python train.py --norm_eps=1e-06 --positions="rope" --init_std_down=0.00669 --beta1=0.9
Each number is 500 + 50 x the weight over the matrix's rms, rounded and kept within 0 to 999. Layers, rows and columns count from 0. Numbers have three digits each.

# layer 5 MLP gate, 256x96, rms 0.19, rows 0-67, columns 0-95
509470460528477373440559466448510568545550512452558536490442483426488440546545502518506473483512449471516499414468452412476556442501452474456540506491524491506449532480453588463460573462545489401535493544478494428467585534508528510477573548507421415489433458537501414482467589516431439592
496422588525405479344507499432545549411431607501561539562503474414470481545478514481533551536507506491396424527457420455541508404511470378487510523510510448523533429450455459415518584512516487524480539504411564421484545389532566467436459425543475525540468489577489460441445529417504392451
441399423393529510520482529439595490539482510424507525435458406451513551497478474490485447395465518484491516441506484494561561498523497554514574477492485468402511501534477531535528543379460535591527452486457453481418439444504476496591587469507474549547458517494544417554417522391506445442
571448588479419442527570485479631525442454590450515508499465491507579459528567485496564467414451421450497437437494457485513557590470547593445493490591531468539441498490540512568562491429484529516380582509491492536494465509533561567458478536496495497433540425527533397522512570360484440464
500443441495546543509531437446590504406423424461473457431496477515513550483442440574573418495467542465512404438565460511525522475415491505528553555512546542473465534513491536463528453493516349495407571491488565496463414542467469565600424468531475476519399490486519619511530553486486528496
471475502491491589508520486518530482478514535592530579558484502567552473425485498454433479414478475415539532598544485443540522436434407520406486506508594451512511476486478416400505543515505515496382546447577460457472425557545437478390516458568533466480514467516517519471419474423496481512
482407475500429512472528576509499507594504503546553480500681433586488494455489475416547558560508494487453461380564513521497538458483524574498510559497461463473497404423515425460528501550476447495498507435486477572447442429475518504516436491512514465412559484448419508525445488468541518421
464507417461540457504565361521645519463466522511542464469554498415512485475512567468494597548496472492507529536513413431524503474500480535435486542478517404539468484497468438487533496393482517588490566474515479483499510533542521510435496492434478541437429475531460487605515507431482439565
485490534532544430486433523480539444506463593497568554567521479494482508451446563531519524406584524444531506428544433551500493428530495500534435555460359573504447506528530517456568491438451490456420493444427519588494495358528589516530534497450562567521357537445545487460502482467515487448
457517444413520561531474495579478493500527478519486414428483540457530542483453497535498488559513509578484517569475518430450465463547480453585472467473538473493582508429515511479408545519508530497499459524468472534508489533511478461497569491478494563543544459492394539488583557551529472516
484451554428568543416472562408496495400401495452512461521500505457475549526480522535604433384425462482534485484511390444491488474460579475503548509489505510509492471528522546473432455419528501601508550486476443484468526524586483520580480445585433551514448430436572488424448573423569509529
574497512492493423475420514522499565483543438498582460511476410494569411475515542463524547553485412481532453511592484513521541427505487519553542582526519521487506444485532478599534493398451523458484501482368427577484481480528626510491516520488508474477574421577470514513415514450446460615
486458473572430373532499554439555555468542505488472432506556502484540563399422627543561459475573446501491491576554406526497527461396399477427467548538523476516475475517511516508573514493535420373440475460469510461489433507534520453526522560493406597495477574374469427548540517445475496523
514467483415478560493486560551516562574540532512418499512533510445491502405492474579524466454539588488505413520475510452467508450411530563448526482423372570533431522563469417432548421508488497423459552501468536528488501478428484554499530460503464498535483500412477555460512498440525505535
476564439505399438436495464477489589538510512472562529514580497537484463368415499415549459451414502524418453567462487458570591498432541449508500445495544455599490511410504526429504483531502535554451524487544525496503509544529512515503540505526489426506542577557534518567451418456476525553
554535557469498561473546554428464505541493534449581494583530591435508464464478604465511419584540466519488491500519508493427410444499520572444555460502509463464526524468494554526533512425563541539495494527445486485438518603491512477471451535532502431459639520544435478506524416495511570443
505524465495590457494500572434519564472485460390489567498457579544508477452521524420509567544434421460504523439422449545576519447542471508534536523539542449607505459461457568483534605556520452533411567398481458425353572465434613514553448464481528387510412457531537520472453500470404502529
515466524559444422557483559519515502557540499497489449567482485512528517464431615507449491479557464433472462496396452548560505537535530516450517512631463465486461471588535463490586576538432474531527505448428490500467484499414542468547503516473536457477494466494461479469433535439512503630
537447383374541510534536463422502434524483513427431495507428463344487519458436480409524473514445428402550459474537491464457540548371493502506578485539527559556521499533436509563461461519507364526465426429463514443495542470447482538474485531433506499498441537474567526505394518502481502532
503489454505561544520443442458501469503465503515479465553397558480586487523502514440460498543526434477512543435469509521532425583535555516477482578523482510507492533470531478508561480565543455458486463474548461524520500492512544486529510548399505524605484468553458465428586497467425508559
496421608452467518525531467513433406530503583425581527461509533485598452425419430554556459432495484491430450455454457421529587549508406416519474470527547539504510519473508642475577459470524498517495473473513523490537465500464538559541599514508502410459400531554599516398499498421547537486
478428473561448434577557487472462587470530558469536538534515510432413475507458534530644455475502443482503426433530542497520537438537502495433564532506479506552514507530469445524487563459486558463570572462426460471533451510583585532424466484553602537437551532555519605481466574404514475433
404469484547505493444450392495562430514548540464565470504487535421514606415445436529550465479585529516526496549564511492524513384490481482451462510451560549475488489543477532527477544431522431497486502504532523445439446423504510466552582477505548526543600580492537435575475504474543561500
561422542361521471532584475420578457597421530511605529496588431473601368506548484514586508444502538442519430481523508552546549526498534454515461549593521599547587494493531480510570410472468543446450437453461526479520475422490596538478567490510512505516433536521416544519476591511529504504
579514455523449509384537552463622482490483637446542508594543476528443521449519586428502427452541500422427451484594487497503513483542474525430461403479527400463487476501523490437497470531583473437380488561458540547498460551561512413589484528403434492481451563525503391529549540485520488557
447445484490490538496532485425510522523434487423436577476586420415535535467560491479560513510568464465489415506437433511549510486517431546391482597427462481610468492465434453504552531611472499528533556451450548559469498483479542581509467497427564452430472526487409582442518572468435457556
522471474522517414520505495400589480492546525524521563570472511515521511590610483551572430454495481406474433472529421478492455476529498530547482506444488437514592490431539519554463598434461404541548447466483463497484466532492564557519411516473479433550479461476515517439481429536565473501
536552594469497500541557404487569500357441598448554518491557509526471418550540538476491453501570494493448468477551457402458407532567518570521535546568502476418517513583450478525499484454450512424472547468465535481468481488466559503524437510415521434474468500537458499564482491425525519383
543461457469543476463559448546428449469417437413481521470566491507472447411480549508551525510517520490503501518540471501529609483487519526436467528487553525548474354462487448470508519547546355470443541496453468443451425404497537503514529577419592446472456491552562652511453546573532512475
534504441460582508562532595445567578489557485467459539604584449509531442513555501482486531486554552499441446501539464526528578484416502509520505441553467537504408443466449523527521583522427547525432493519478377482438404521540523550454506489446504393425500510492603519562427455541524466463
517509422594474394476522491501507514476542546537558516490519507514543507532510447496571518466550438432446510528435525498444502544497492549505509502533545564646531495512465557555492611503446491490498557482533447423464501533451586533523467466427507530523381449514581518479428444445451432486
544492395514551527506457405417509447489469516522594494482517475513531512435579465470576430447445435356495468528473301552556559509414461464544471499509493601491579543456489535549476456489452494525505442444429508497467507470437449582569484468486432579401462421511446487565427546484486447574
549460432528493470464563388480486436475515520370520517508609455483468541405583504482504488515422527478517446466499487559508419488512529538475474486515507440507479420518401416504522495558490522538488591469423507555491527483476542558473393561363565495487456538452487451476555548463479483495
517547573522530496580564533493546510496459477469570544465522482453543461458490423510541505426443522467512496464493483550505503612589517547460491480468499487465489588545509472443487522512453434502531509545480429534492449458511534478552430537510502461453489508467449442526491513427551499552
515578551495512464432489475412598430449436529494551515573413507485524470590503534528509511526425476513387464521483391512480472464446526470517558515558498494484401485486388586539479517523424498531566467541416432506426572456583484459464471451547481475511371426517585509488502499539513478497
506534555448498542468484504431557558517467478482500472582399503439457453586555507602507403431444490494449442521505502445430523464497490465538578480545532537525490494633472607566522480480411455472432568465449427506492532499475473471552457454509474533610468433423515549421523531442529525526
554408509505587561489453530404508550465499466556543485581488504520482560508475580574519504532413476465451455376486446535498547462539528417438461459486551446509477437551475592504512583558433475530547502444452479415433532596468506496584476529535486444589390503520560598413493546414442484466
459482494572505515417445446446545560486386625545499558478523541481512506450604679497514510589494460526473520502504575435467491538513528534554519562451457540378500485575512473451544524465563468550434499509462504521499515496464558461558513445487428536459545492459510418547475488535410520561
551495553466519503433533450477527572401473498486490518469475543531520426557507582538602360487409498523490438464554458448452545467508542485466533537403556508436509462566479575499532432485561450521430624543572501480477535547521492529532444418588378491557455456473552579448513466468498478436
466489430541458512503560416452592514505498483560524496482501465530461463444511505591501572486435528450548502525513423618506604529457457478501473550429464440552501449535543467423527456518412500565423583507530365454445517521564453506478625545504528453467581514557628578534398499450445516562
516488493475531457541524469482577542506490524523510585526522497561430483456446512544490555485462510388505472375518479598522546570521503551485469411575483482497587508491478550543569547515419529477567529489445433553468521485506492595545478537446458366437435374502444519510544528393511434554
505416545576510414475576472542540574471453509550521510495461515460445521407559546478514519610487413528439418563439437500507513541382510502530574443502533585494526499486461396398516461542518356486574535455554446545467563475514495477542562468554415430518456429455491468429445517505495447494
538506481538434545457513492487427550475482577499533596504515487411492491503493556475559562482546454432493485586514478400527486323499503566501611507495497616503392499545476405480515432490501539493448519347488390566457505431565507495520470527488490565419495470428408465516434449440468574514
510412533546445496533443409537548490536427517510486529506502463539492376545461578474568526566497482501481429503498519473468479495510639508435495478413549595461485527543499560490556484691513522418456549466417543504501547430451529456551600505451476476483474420450475476527541572486500522465
441496501501546446437571478371580539528454541448489558480525521507524428549532453450502500519495448479529516508434461504584601394544518488499564495548486373406455455472497439462547503493415505562569476399518404357453465539515423476453504554388557529517501506482556498459496593454469449501
547513430493435481470557547533508477579585531517463539457486492424524357460446503533407447398484512499519464494489486567523510497436473435478592434513503499402426453512407548478492539486489409491513514461466438390431605530497532512449545441555506515578476539490589588435515558533548473501
538409476462464516428481530459574495428477473435551631513566514456475483396550492520429480492384477477525417474548493516561536477534486525489432593518513560459508403527485501584538443444417463433409505407456447421493510371568485566533529518510545398493567440426530524494491487480562447460
565411463564407414416504503457571613565511539504472574465463527538531422449592473481536473431466466373429495543492448484542430553531497573464578539490460603564448444466398507456464534462491504509479493537489468425455529612539510576517389571414545481492508487511500465436489527513444440473
474422508518476503472457523484589575517550497388492506563498528491494570457562454495460559578444406532477534476454528521501413490511575606514524543547506482476502526558438452564455561499371583590510445443425514489500546528528485575511492456539505366579501503485482466469513486467519505509
478443494456414562489541479487591533544527529532550473493582427471506430524617640403594477410517545488514492399533564504499512496412504591487551527477527520500534557515453423483476535532524474432513453481394520497506489468530535522494496527449487427442466390458522461456496530509545462455
546499533492536521460497521423484576514405430465538521544538468499585459519609480465449508518514532469501454537482537530499477540428513544459539435565500534471538501507437534547518541595450539574478468427485509513478508476490544539427351406525525494492433508367533508427487472447564492511
535462388434498469441532553539503472534498479443446505603515491446498492427519455483563504409511448515424498511523489521456587383503489482506516520600527564558560439386506420507429475415454454537499491507447547590492517609469456546489498515490445423480544566460460572483481499557518435540
547507624466457405417530487594505592568529457430475607508516450519473472495562488502453573526515492483550475534500521421542521524471487506377559442573518499543478450430461494473531537503494485475486510411513523392453564533394595436572451395581502478513513590508482530485489545469398544448
571424615511539417471448509494507570511455548457531502563481562509563585449508494510520513531446524455441404563528490462546483447447443560492500459384510446559508403592395538579623438459522453436393599510365553565465490407394557449471494429506517419510537429449504507488508490534478452523
461598509426524552475483462523459533446499520551443509514523478481474459441424534444485468557579551424515434534517439472514465532487461391432575494471532448481535471513486464432455469467493599634484514508537523486540537469516527477441564500622455546517459562542562393437429474476418431458
503518536498472435592428572399509491537546504438593473606482517471503573571467501520493484525462398407496469463499565546531515530496545575543518486488575453530537484511452598508477542538464478501370493458391570567469527449527527468450464420556520509551402521545515398552562590469466446503
536432491496500515520530549485475496428516518469552414559464374478501544501433453544440516556511505381489544429507523488506534444450414560484572513602470477294483406433472432408540495451522466545472551535453540450438581414501499481449519453476451439540455535446569530546482510471498418595
437459516587475513476559438493673564376414636491566494469492436529629450420599500472460578492505545440550488520533442442547535462489576562444484476403460430481511491522500509508548494511454492577565511435507509487441548563541626535499503398499496485442411554500559538383512577432436481567
538406556534528534491505527441553594599521446515628543578524467532466468475549444428492484517575555489423484422496535490519494480515511569436539531503484516505561531433488454475549537566434538518487442381449465541436550478504587509450604506490436509526449478448499521547490546543518468532
488486567471585434435496468466476488482548668328488575620451473547522515468472539532447518488491467453507512480547516538537560505454539476545469443489484542488511473468489469531553483514531478453520590464494506557448525516448568596571497535393525481457594624378525581460495474537476477514
473479546528457416418405474508539495502448448557585490563474491488425498470574454511420509505443390431545471508493449523546551464456512495495480433527599543539476439500512546438520425460535532433493531395416536461394574485527509381567599507506539507408432499622448509556563521489495383523
567455561502501522456508537504493528468473554441490480522513493467572485449398546438541543513549518438590470516513460433521495512483486495473510503564400506513530565578514554463666518556393489523452583403513567518477530433452464471507527541519443532476493423482458454471468537424495635507
423490486464401411424549467444549617539581479494486588414581461485489424473591469495522497424476467505446481504465523506560528524531444502382573481426507409403470424535390563470508479494530383421518471434535489416482541503535490521508529516425484507476536502550484587440492504457549389537
412411507476482540503389475465520521501500464537571521555525452470596440536404602477559537433566495420521462491517517479488565466561579573463522465569526487449567479531514425510456460505503487354519489438446463507427527437492547535510438531461428468483509463475525438417550598379538482551
496460538497543522482383549537464518567421486492481513441477530476487510534521481431519474491499546461586527463517524491517454497458490524496478535467474475477500378488449495504551374536484526479524491484272549525488454467458588516469475458558475485526398417501532471478437524476373502448
513417481543590487495472414497503487474480471500554529557520442458505515452545527504437508514569489479530522540575480479579623463502524547526440494501503523400502456489456543519419511373450473537478553489521370463419503575462586551544472499457562515566508504691456539531481466487451496480
506525604593502446533514563415577549515498549509570488457540576531627516482447555506437501559513530457483457577491499453513505514473536579500569537502484553504565562544447490506546527447487461456583551448370497451440473471434613527542486468433436487545475429565457420508634632495555491436
454356467493490495478440455476516443553525493463555530460444493498499425485510497522493496447459496460566412437470490529444518486471499447438515453488456510444582516394508440527474542555517529428589509515438450475531528527556494587560456569484462518471357513464511487518416492534513533598